{"d_mlp": 384, "qk_norm": false, "init_std_qkv": 0.051, "lr": 0.00884, "beta1": 0.95, "z_loss": 0.0001}
Each number is 50 + 12 x the weight over the matrix's rms, rounded and kept within 0 to 99. Layers, rows and columns count from 0.

# layer 3 attention query, 96x96, rms 0.288, rows 0-16, columns 0-95
69 23 63 46 52 00 49 32 47 62 62 41 55 50 35 29 63 72 32 30 36 47 73 60 74 37 67 51 36 54 49 51 40 58 53 40 37 46 48 30 27 50 37 82 50 34 35 53 24 55 35 63 49 34 47 41 50 57 55 62 56 73 37 39 52 47 64 74 46 53 58 32 59 61 67 52 28 60 63 46 42 58 30 38 72 39 55 24 43 49 55 46 45 30 58 22
70 50 61 71 55 46 69 47 59 67 58 49 48 67 90 55 28 56 51 44 44 40 49 55 48 53 34 41 46 41 70 40 61 24 55 50 42 34 45 49 57 46 59 44 38 37 61 26 57 72 55 47 56 30 52 55 77 43 68 44 58 55 62 67 33 44 38 71 37 55 56 63 46 21 49 64 45 18 40 46 42 47 45 46 51 51 55 60 36 38 32 45 46 10 76 39
59 61 65 68 59 39 44 45 63 55 48 55 54 35 53 46 37 53 51 44 61 67 62 54 27 29 57 32 15 33 30 49 47 30 31 66 78 48 28 66 42 84 27 38 47 50 71 66 41 63 49 23 42 36 45 41 43 58 68 54 50 49 61 52 40 54 48 56 50 51 47 26 83 55 73 56 66 60 59 46 52 55 25 73 22 48 62 34 49 46 55 69 57 71 41 33
41 36 60 58 65 69 30 34 29 49 43 62 59 48 62 61 50 38 38 52 61 64 56 66 37 47 37 80 42 48 30 35 62 54 24 42 36 55 79 55 68 51 57 47 21 46 53 45 38 49 62 52 45 46 48 31 65 34 49 65 51 50 21 37 45 50 48 59 52 39 47 70 55 45 33 53 52 61 06 56 37 41 52 39 53 48 49 41 69 41 64 45 27 61 48 71
25 63 25 53 60 64 57 48 61 60 36 50 60 62 53 41 45 60 42 53 52 60 32 60 63 17 70 57 63 69 44 53 44 46 27 41 26 40 56 64 46 54 51 17 65 41 79 53 43 44 33 28 54 31 74 53 57 64 34 28 53 53 30 37 39 49 58 47 56 37 35 57 54 64 56 61 49 50 46 48 44 68 43 59 69 45 64 39 51 51 72 68 50 43 61 26
51 49 46 49 68 40 47 54 61 48 49 31 50 36 33 68 55 58 36 26 25 52 52 53 44 68 51 67 43 44 46 67 76 32 54 45 55 22 55 44 54 35 44 74 58 35 58 38 26 51 60 51 64 32 60 44 27 39 56 50 51 60 30 36 38 51 20 35 41 61 43 35 46 62 59 52 31 36 19 33 46 54 55 54 71 46 62 67 43 48 46 46 71 53 48 51
68 72 38 66 77 65 58 56 31 51 45 44 54 40 44 76 43 45 49 53 66 40 56 71 52 37 44 50 49 39 42 54 47 69 52 40 67 57 39 14 66 65 48 36 67 60 53 39 60 26 35 54 36 50 31 49 63 60 42 48 26 45 32 28 33 61 46 38 28 46 40 62 40 36 42 47 72 61 52 34 70 42 46 38 24 61 73 34 35 68 57 36 46 43 42 68
66 32 38 41 60 57 61 49 62 49 72 61 87 16 57 41 73 65 24 47 38 48 34 50 31 45 49 59 59 44 33 59 41 50 49 52 35 47 71 60 59 39 34 38 38 57 45 59 57 51 49 44 37 34 40 67 39 49 71 40 46 75 34 48 49 40 24 49 57 40 18 62 46 55 45 43 58 43 49 55 52 66 40 56 25 35 38 72 51 53 66 70 58 60 32 40
55 42 61 39 58 40 67 46 27 62 48 50 55 53 50 24 56 36 60 52 47 59 34 60 46 55 67 45 58 23 45 28 57 38 56 43 52 70 36 74 37 77 44 33 38 36 62 42 48 32 70 47 39 52 77 57 64 50 69 33 78 62 46 45 57 72 54 34 42 44 64 36 52 41 42 19 36 78 32 54 59 43 59 34 65 60 45 82 45 33 66 41 62 60 70 55
38 53 61 78 54 55 32 55 66 57 45 40 45 32 50 58 45 45 59 57 32 23 55 43 60 27 46 59 36 46 41 50 59 37 49 62 51 40 60 51 36 54 16 49 54 51 53 44 50 35 79 51 44 41 49 38 55 52 32 43 48 65 61 62 68 59 67 52 47 51 35 59 52 72 64 65 49 60 65 49 38 64 58 66 16 37 70 50 64 41 69 49 24 44 27 62
39 42 47 54 51 46 55 62 67 45 56 40 53 33 54 64 32 34 45 73 64 28 48 44 68 78 46 52 26 44 52 36 66 32 51 72 49 46 41 38 49 28 69 44 43 67 55 36 54 63 48 52 34 56 39 23 35 28 51 49 56 53 52 37 44 59 46 64 68 71 49 67 90 72 38 34 71 46 49 53 55 45 65 25 67 69 45 49 51 47 59 41 50 64 33 44
32 41 42 51 38 67 41 39 49 60 33 80 60 62 50 51 60 55 60 20 68 37 36 81 47 57 60 19 45 62 60 49 44 42 60 72 76 54 52 52 59 44 29 51 25 40 41 44 45 52 49 59 75 37 35 58 48 17 16 24 62 54 41 74 48 39 32 72 45 49 47 64 44 52 47 47 66 63 60 43 58 65 49 64 44 38 47 43 41 29 54 35 32 58 56 56
48 45 78 57 40 58 64 47 53 50 60 61 37 36 77 21 63 62 44 42 58 33 50 59 35 29 27 48 22 42 49 41 39 46 56 67 53 71 61 63 48 42 76 44 45 59 49 51 24 44 51 36 30 45 48 56 61 43 55 31 51 16 54 57 46 20 46 31 45 55 51 54 71 32 34 32 49 47 60 51 51 60 54 37 51 65 37 46 61 64 63 41 26 24 45 47
67 46 60 64 62 61 49 47 63 40 65 37 68 54 74 63 65 50 59 48 43 47 60 49 55 38 26 32 39 29 37 62 40 16 45 39 52 48 30 45 64 58 48 44 49 48 28 40 34 30 60 52 50 42 59 73 49 55 43 60 48 55 46 57 70 43 64 72 46 59 77 52 32 60 32 49 44 46 59 58 33 42 33 45 69 47 27 38 53 36 53 30 32 70 70 81
22 82 62 23 63 65 28 41 55 57 58 31 79 74 71 58 40 58 76 58 50 48 60 46 56 57 35 66 39 52 52 47 44 40 71 55 37 67 43 33 47 36 38 32 09 58 61 73 39 32 07 57 60 49 46 62 68 62 82 51 55 50 33 46 34 49 39 41 35 64 52 52 55 57 36 45 47 61 24 41 29 41 54 71 45 43 41 53 39 50 39 39 51 52 41 44
35 46 79 42 41 52 64 46 41 60 42 70 62 36 51 52 78 52 34 54 25 35 54 34 52 47 68 51 59 37 71 56 38 62 44 43 50 60 50 43 50 53 50 57 62 41 64 64 65 76 32 44 62 50 34 38 44 49 42 33 59 68 44 53 39 43 69 61 46 53 56 56 39 39 53 60 27 44 46 64 45 57 53 63 39 39 51 27 56 63 64 24 58 63 21 67
63 38 51 50 27 61 64 75 46 60 36 40 61 66 32 46 75 41 64 49 36 34 29 42 48 63 75 45 38 49 50 43 32 33 20 60 50 31 45 69 37 73 41 44 52 52 45 47 47 51 50 41 71 47 42 64 57 67 71 56 31 46 43 29 53 23 32 63 63 72 22 60 61 55 66 24 49 52 42 81 38 47 70 52 49 53 46 44 51 53 67 53 27 35 55 65
# layer 3 attention key, 96x96, rms 0.286, rows 0-16, columns 0-95
36 70 85 39 43 48 55 57 73 82 25 67 30 52 26 50 42 51 41 57 64 37 55 56 42 48 44 59 57 67 36 67 42 48 46 54 40 53 63 46 31 48 51 64 41 34 41 38 65 42 73 58 49 53 30 18 30 59 38 59 28 40 54 44 53 44 53 57 42 59 41 47 40 65 47 39 65 55 67 40 51 42 34 48 58 26 43 44 80 34 49 61 27 62 64 36
40 56 49 59 43 56 49 40 24 43 67 68 49 41 72 36 40 73 48 55 53 54 71 60 28 40 22 62 45 31 55 50 65 62 31 34 51 38 63 38 52 52 28 51 29 60 45 53 43 43 77 65 54 37 46 24 67 56 64 25 48 32 69 60 33 36 52 32 37 35 41 47 68 51 36 57 64 54 61 61 45 50 46 55 61 44 58 51 24 56 26 33 64 49 41 52
41 44 51 52 30 44 53 53 66 59 83 57 63 42 64 66 78 35 27 56 67 76 40 46 44 55 62 62 48 57 51 41 62 49 32 23 49 46 49 49 44 52 73 41 49 33 38 24 52 76 45 61 71 50 54 71 54 66 58 64 48 30 35 33 57 51 57 61 35 40 69 48 46 65 33 65 60 43 64 39 31 42 29 46 44 62 62 76 72 38 63 47 48 60 45 43
57 57 44 50 71 64 48 61 48 47 38 57 59 22 37 45 43 49 25 46 57 41 39 49 58 35 61 53 45 55 42 24 50 70 36 46 39 46 39 45 46 45 63 52 34 69 64 47 40 65 85 35 28 55 40 46 40 31 41 36 60 72 47 53 54 27 42 69 54 57 27 61 55 26 36 51 39 56 70 68 20 64 80 37 46 67 57 56 44 53 57 40 51 26 51 53
56 56 53 31 69 51 62 39 62 30 56 76 53 29 40 55 87 54 60 51 32 32 43 46 65 47 50 69 45 66 35 40 56 48 54 36 30 72 61 62 54 46 61 50 56 40 35 45 70 55 45 40 53 57 43 67 61 54 62 59 55 47 72 75 58 71 81 53 32 68 52 68 33 64 51 51 54 34 81 58 61 66 41 49 48 52 66 37 55 55 61 44 43 55 53 60
48 62 54 53 47 41 60 42 47 41 40 49 66 57 37 57 39 72 57 57 35 54 26 68 35 53 54 36 47 64 43 43 60 36 57 59 52 33 50 59 40 49 65 43 40 56 84 60 63 57 43 70 22 51 54 57 22 51 58 26 30 62 28 84 67 50 42 46 30 44 62 39 64 50 68 53 55 47 55 45 54 47 41 39 42 38 58 69 48 57 52 54 34 47 74 32
60 35 55 36 43 40 77 68 52 34 33 54 62 59 47 57 49 73 24 37 52 55 55 50 39 43 55 59 54 56 37 45 62 37 55 36 32 49 42 41 32 48 55 46 66 47 55 59 51 51 46 39 61 57 46 49 80 25 53 66 60 51 50 51 81 47 62 45 61 46 61 45 85 68 51 43 52 55 43 71 55 39 70 59 47 54 59 60 37 57 83 49 73 41 88 67
69 58 41 57 42 63 63 51 57 22 35 53 50 36 41 58 43 49 63 59 49 50 53 50 53 55 45 55 46 58 38 28 55 61 64 55 50 44 54 47 60 57 59 31 39 32 43 36 54 56 50 56 14 43 51 71 56 29 67 54 25 39 38 41 40 38 48 57 49 43 36 33 43 72 57 58 30 27 32 69 37 59 38 47 24 56 47 29 76 26 55 77 53 72 38 41
40 45 59 82 61 52 44 61 80 51 36 53 34 64 53 63 38 46 50 58 26 37 29 74 50 30 56 76 52 68 53 54 51 29 37 56 50 49 67 54 40 21 49 61 65 46 61 32 49 47 57 52 47 56 76 48 55 71 46 51 51 57 41 52 55 50 57 33 65 59 43 73 43 47 75 26 18 72 31 56 50 55 45 55 52 58 83 72 40 28 43 36 51 56 46 82
39 66 74 51 47 67 45 54 47 49 72 61 44 60 18 51 60 27 57 44 68 45 64 61 51 56 73 51 61 45 47 51 73 62 45 33 44 55 25 46 58 43 41 39 39 43 52 36 42 56 25 51 55 36 57 55 52 43 68 46 73 54 40 57 51 48 41 31 39 71 60 53 48 61 42 79 48 67 47 42 34 57 49 62 42 75 45 51 78 40 51 47 68 67 60 69
72 36 66 56 74 43 43 51 26 52 57 43 38 43 56 65 77 76 33 44 50 36 55 61 55 26 37 25 67 39 49 48 61 55 52 39 62 69 61 46 62 48 62 44 29 52 72 56 45 44 51 53 33 47 46 20 49 32 45 53 60 57 31 58 51 48 36 73 69 43 60 55 64 34 45 28 49 61 51 31 39 37 62 42 51 65 40 67 53 45 34 25 31 63 63 48
31 61 58 56 28 57 61 48 44 56 46 65 72 53 55 63 71 25 31 46 43 31 52 11 53 67 58 37 61 50 54 57 55 50 58 42 61 37 38 48 47 60 51 22 52 45 56 61 25 37 33 85 60 57 44 48 55 47 43 59 53 55 68 41 32 60 47 41 74 52 40 34 41 49 66 42 50 63 50 52 58 48 41 57 65 60 45 63 41 33 41 35 65 40 32 87
57 35 45 69 62 52 47 20 61 47 36 39 42 36 65 44 47 56 42 30 30 64 52 15 53 19 46 68 43 67 29 40 41 67 42 30 78 15 20 61 37 51 60 67 50 71 72 54 61 26 72 51 58 48 36 60 69 55 41 62 56 52 34 37 48 71 44 72 51 47 56 50 69 27 25 63 47 64 53 54 33 75 68 53 77 26 57 41 30 58 70 46 58 68 37 64
44 76 61 54 58 69 50 44 54 57 50 59 30 63 61 53 51 64 66 53 53 41 57 30 52 36 58 59 38 56 52 58 34 34 43 40 43 43 32 40 38 80 43 36 41 50 49 48 59 46 15 47 63 57 44 40 45 46 55 46 41 57 54 52 58 50 30 47 46 23 78 62 45 50 25 20 54 51 68 47 12 62 46 50 64 59 39 46 13 47 61 39 34 64 46 64
32 51 61 44 46 71 29 52 59 54 58 66 51 41 59 49 45 66 31 57 31 23 37 36 42 65 35 64 38 58 56 56 78 62 60 44 65 54 51 19 54 48 42 62 68 58 55 48 34 54 62 62 54 72 71 62 13 28 36 51 60 51 48 35 39 55 73 54 39 34 63 27 49 62 40 41 31 38 51 51 32 33 93 66 24 37 39 47 40 86 25 39 41 53 52 65
53 55 48 35 62 68 54 50 57 49 26 71 54 54 32 69 66 35 60 69 51 44 35 74 50 74 58 53 55 54 70 54 45 84 52 51 58 38 67 59 38 36 55 56 42 43 66 39 63 43 61 10 68 20 32 63 48 56 35 66 15 73 46 61 69 51 54 52 38 52 52 34 51 51 43 43 50 48 27 62 59 31 47 66 64 57 52 35 49 56 50 53 64 43 56 59
46 47 63 37 54 31 32 51 43 54 65 67 65 64 33 46 68 38 59 52 42 57 43 35 19 46 62 38 71 67 44 71 38 76 30 43 42 59 36 51 52 68 46 65 60 38 48 51 64 31 31 49 61 46 58 64 49 41 67 57 55 57 25 49 56 40 57 40 40 38 20 58 61 63 34 29 34 27 65 70 39 40 48 43 65 75 47 29 51 38 52 49 63 80 13 54